{"n_layer": 8, "d_model": 256, "n_head": 4, "n_kv_head": 4, "head_dim": 64, "d_mlp": 896, "vocab_size": 2048, "activation": "gelu", "norm": "rmsnorm", "norm_place": "pre", "norm_eps": 1e-06, "positions": "rope", "rope_base": 10000.0, "rope_fraction": 0.25, "qk_norm": false, "attn_scale": 0.125, "bias": "all", "tie_embeddings": false, "parallel_block": true, "init": "normal", "init_std_qkv": 0.0228, "init_std_o": 0.0, "init_std_up": 0.0228, "init_std_down": 0.0, "optimizer": "adamw", "lr": 0.000883, "beta1": 0.95, "beta2": 0.95, "weight_decay": 0.13, "lr_head": 0.00474, "grad_clip": 0.5, "warmup_steps": 211, "schedule": "wsd", "decay_fraction": 1.0, "decay_shape": "exp", "final_lr_fraction": 0.1, "batch_tokens": 16384, "seq_len": 1024, "doc_mask": true, "z_loss": 1e-05, "train_tokens": 151900000, "steps": 9272, "dataset": "wikipedia_en"}
Each number is 128 + 32 x the weight over its row's rms, rounded and kept within 0 to 255. Layers, rows and columns count from 0. The size above them is the row's rms in percent of the matrix's.

# layer 2 MLP up, 896x256, rms 0.0297, rows 564-569, columns 128-255
size [135 111  73 109  66 101]
[[127 110 103  81 133 146 144 169  95 167 128 119 171  97 155  55 113  99 123 158 122 141 141 108 141 147 145 120 217 114 134 122 116 140  56 137 125 116  91 153 150  86  72 147 174  70 120 171 140  71 143  77 100  99 120 133 139 159 233 108 133  98 125  79 104 134 145 102  91 130 144 157  81 146  84 158  81 127  98 119  90 117 160  99 138  79 143 117  71 154 116 142 143  89 150 204 129 101 131 157 124 135 107 167  62 119 145 146 190 133 141  91 174 101 145 223 141 165 166 123 126 158 114 175 123 126 144 174]
 [126 103 100 137 205  83  92 145 163 123 156  97 101 114 134 115 120 115 119 130  82 154  87 136 105 130  89 129  69 117 122 114 141 143 186  90 181  87 158 105 140  90 141 153  83 158 147 156  80 131 137 125 143 166 114 116 119 139 167 163 126 127 210 224  97 134 114 115  86 163 101 151 174 138 151 116 116 178 148 124 163 132 163 158 156 135 115 141  90 116  92 160 253  88 133 128 149 152 135 161 126  79 168 155 101 144 130 118 138 126 154 123  77 155 127 176 146 119 110 173 145  83 125 111 104 164 186 185]
 [ 67  57 118 156 165 130 105 128 128 139 136 155 119 108 173 126 106 118 127  91 150 103 106 119 157 127 155 115 159 111 215  85  98 149 103 145 156 135 101 132  99 121 181 172 108 192 242 155 150 127 107 106 181 130 184 185 151  88  88 135 146  84 122 117 150 150 110 118 102 141 126  85 140 121 125 107 114  94 133 148 114 138 195  90 145 177  47  94 144 126 120 124 128 114  84 127  97 164 117 170 165 113 150 118 106 111 114  79 121 138 105 179  94 143 123  71 150 143 138 163 107  81  78 106 150 142 129 121]
 [108 127 122 102 157 129 154 151  93 102 129  70 166 128 234 107 154 153 131 112 138  98 116 106 132 123 133 126 125 104 118 146  88 148  84 181 175 138 112  93 139 122  85 154 134 133 119 145 146 127 137 190 128 112 162 111 148 137 235 149 124  71 205 163 109 163 143 132 143 146 138 159 114 136 114 159 143 162 178  70  97 134 136 120 105  48 117  78  44  86 169  83 130 122 130 108 153 160 127 109 246  82 181 122 125 109 194 149 137 167 146  90 111 110  87 175 153 164 156 127 108 188 145 195 102 106 118  89]
 [138  96 160 127 132 142 139  94 102 115 105 145 111 124 145 149 142 157  96  39 151 123 195 140 136 131 129  89 149 169 197 112  96  90 108 118 129  66 118 112 159 142 155 112 100 158 102 139 125 130 133  43 133 136 148  96 141 164 100 130 115 116 169 105 129  67 148 150  88 159 113 106  89 119  63 128 121 169 183 139  97 122  57  88 132 167 127 171 168 140 175 119 126 111 158 107 146 141 190 177 113 136 145 140  76 136 109 106 167 140 145 177 107 143 210 120  85  96 113 124 124 106  94 180 113 125 106 173]
 [ 89 111 102 116 116 106 177 133  77 134 148 128 170 193 160  51 142 183 177 104  72 128  90 153 120  87 125 196 132  89  99 118 127 126  90 143 106  88  96 146 214 107 146 116 186 119  63 121 157 118 129 144 148 158 125 131 105 196 128 171 152 146 138 123  75  67 161 104 140 160 128 124  69 173 127 134 129 133 146 135 152 114 106 154 128 128 141 175  98 110 173 205 139 131  68 140 147 153 141  85 133  92 114 107  59 146 115 190 147 174 108 138 153 137 115 117 111  80 118 168 148 138 172 107 147 141 153 147]]
# layer 2 MLP down (transposed), 896x256, rms 0.0166, rows 564-568, columns 128-255
size [139 103  62 100  64]
[[110 158 127 144 131 119 109  82 190 120 125 147 124 122 127 170 135 165 106 164 146  89 135 101 182 129 124 138  78 163 132 114  79 168 166 127 127 112 144 138  89 122 168 188 153 140 138 104  74 174  49 155 176 202 177 123 136 130  25 109 120 141 115 190 109 127 203 165 113  88 115 122 185 154 144 113 135 131 121  80 199 110 142 127 171 131 149 133 147  71 125 114 112 149 160  90 145 159  59 163 116 148 158  77 153 129 127  64 134 133 107 132 104  96 147  22 120 100 126  88 146 133  93 131 154 140 104 123]
 [129 147 104 144 114 187 116 127  99 173 108 144 152  75 115 123 181 131 146  93 178  78 124 149 143 141 144 123 121 131 148 152 103 122  87 144  92 153 109 142 137 141 161  78  70 150 119 125 154 117 104 127 136 122 139  87 117 112 141  94 101 120 142  75 135 117 154 151 153 104 139 102 117  97  87 131  76 124 112 154 131 111 119 121 106 104  94 134 175 135 170 156  69 126 111 138 135  52 159  84  73 138  84  96 110 144  74 158  97  96  93 138 146  94 117  84 110 132 151  75 139 157 110 164 154  72  75 150]
 [185 203 132  99 110 139 109 135 120 134 115 152 163 170 122 107 126 147 142 169  77 137 140 110  85 144 128 160  83 102  58 168 157 107 140 160 108 109 155 115 149 140 128  97 132  97  51  99 122 153 168  86 127 158  84  96 104 152 171 135  93 184 127 165  58 100 114 136 179 104 160 186 126 100 143 157 148  99 134 134 141 147 133 159 101 119 171 166  57 145 113 119 162 116 131 101 143  58 140 124 111 158 112 130 149  96 113 179 127 135 112  83 144 107  85 175 180  91  81 105 129 168 156 138 124 123  82 119]
 [100 113 114 126 125 138 158 133 131 143 157 112 154  66 131 134 132 164 127  85 168 178 166 166 131 143  88 181 231 144 118 117 113 151  96  92 113 174  70 164 124 107 163 105 107 120 155 148 115 186 212 126 164 147 112 136 134 122  80 147 134 107  87  99 114 103  88 119 162 131 154 124 149  93 114 106  99 167 181 137 138 155 100 126 176 148 148 165 131  86  72 146 133 116 120 152  93 145  72 162  74 104  80 118 149 177  95 127 116 101 174 145  99 161 158 119 162 166  75  76 134 147 142 105 152 147 131 161]
 [135 186 101  98  88 110 106 161 107 142 172 146 125 123  97  64 119 137 137 134 123 105  25 107 132 136 123 146 138  67  75 153 134 144 124 158  93 193 116 156 102  89 130 124 115 132 171  72 125 145 122 177  87 126 120 127 113 147 134 114 218 110 106 142  84 166 106  79 185  69 115 193 153 107 141 157 134  86  44 162 143 115 155 155 107  97 123 110  82  63  89 133 137 111 127 128 114 146 163 117  88 131 119 126 130 127 105 106 106 136 100  89 158 147  93  88 148 155 161 102 145  96 133 117 110 123 169  68]]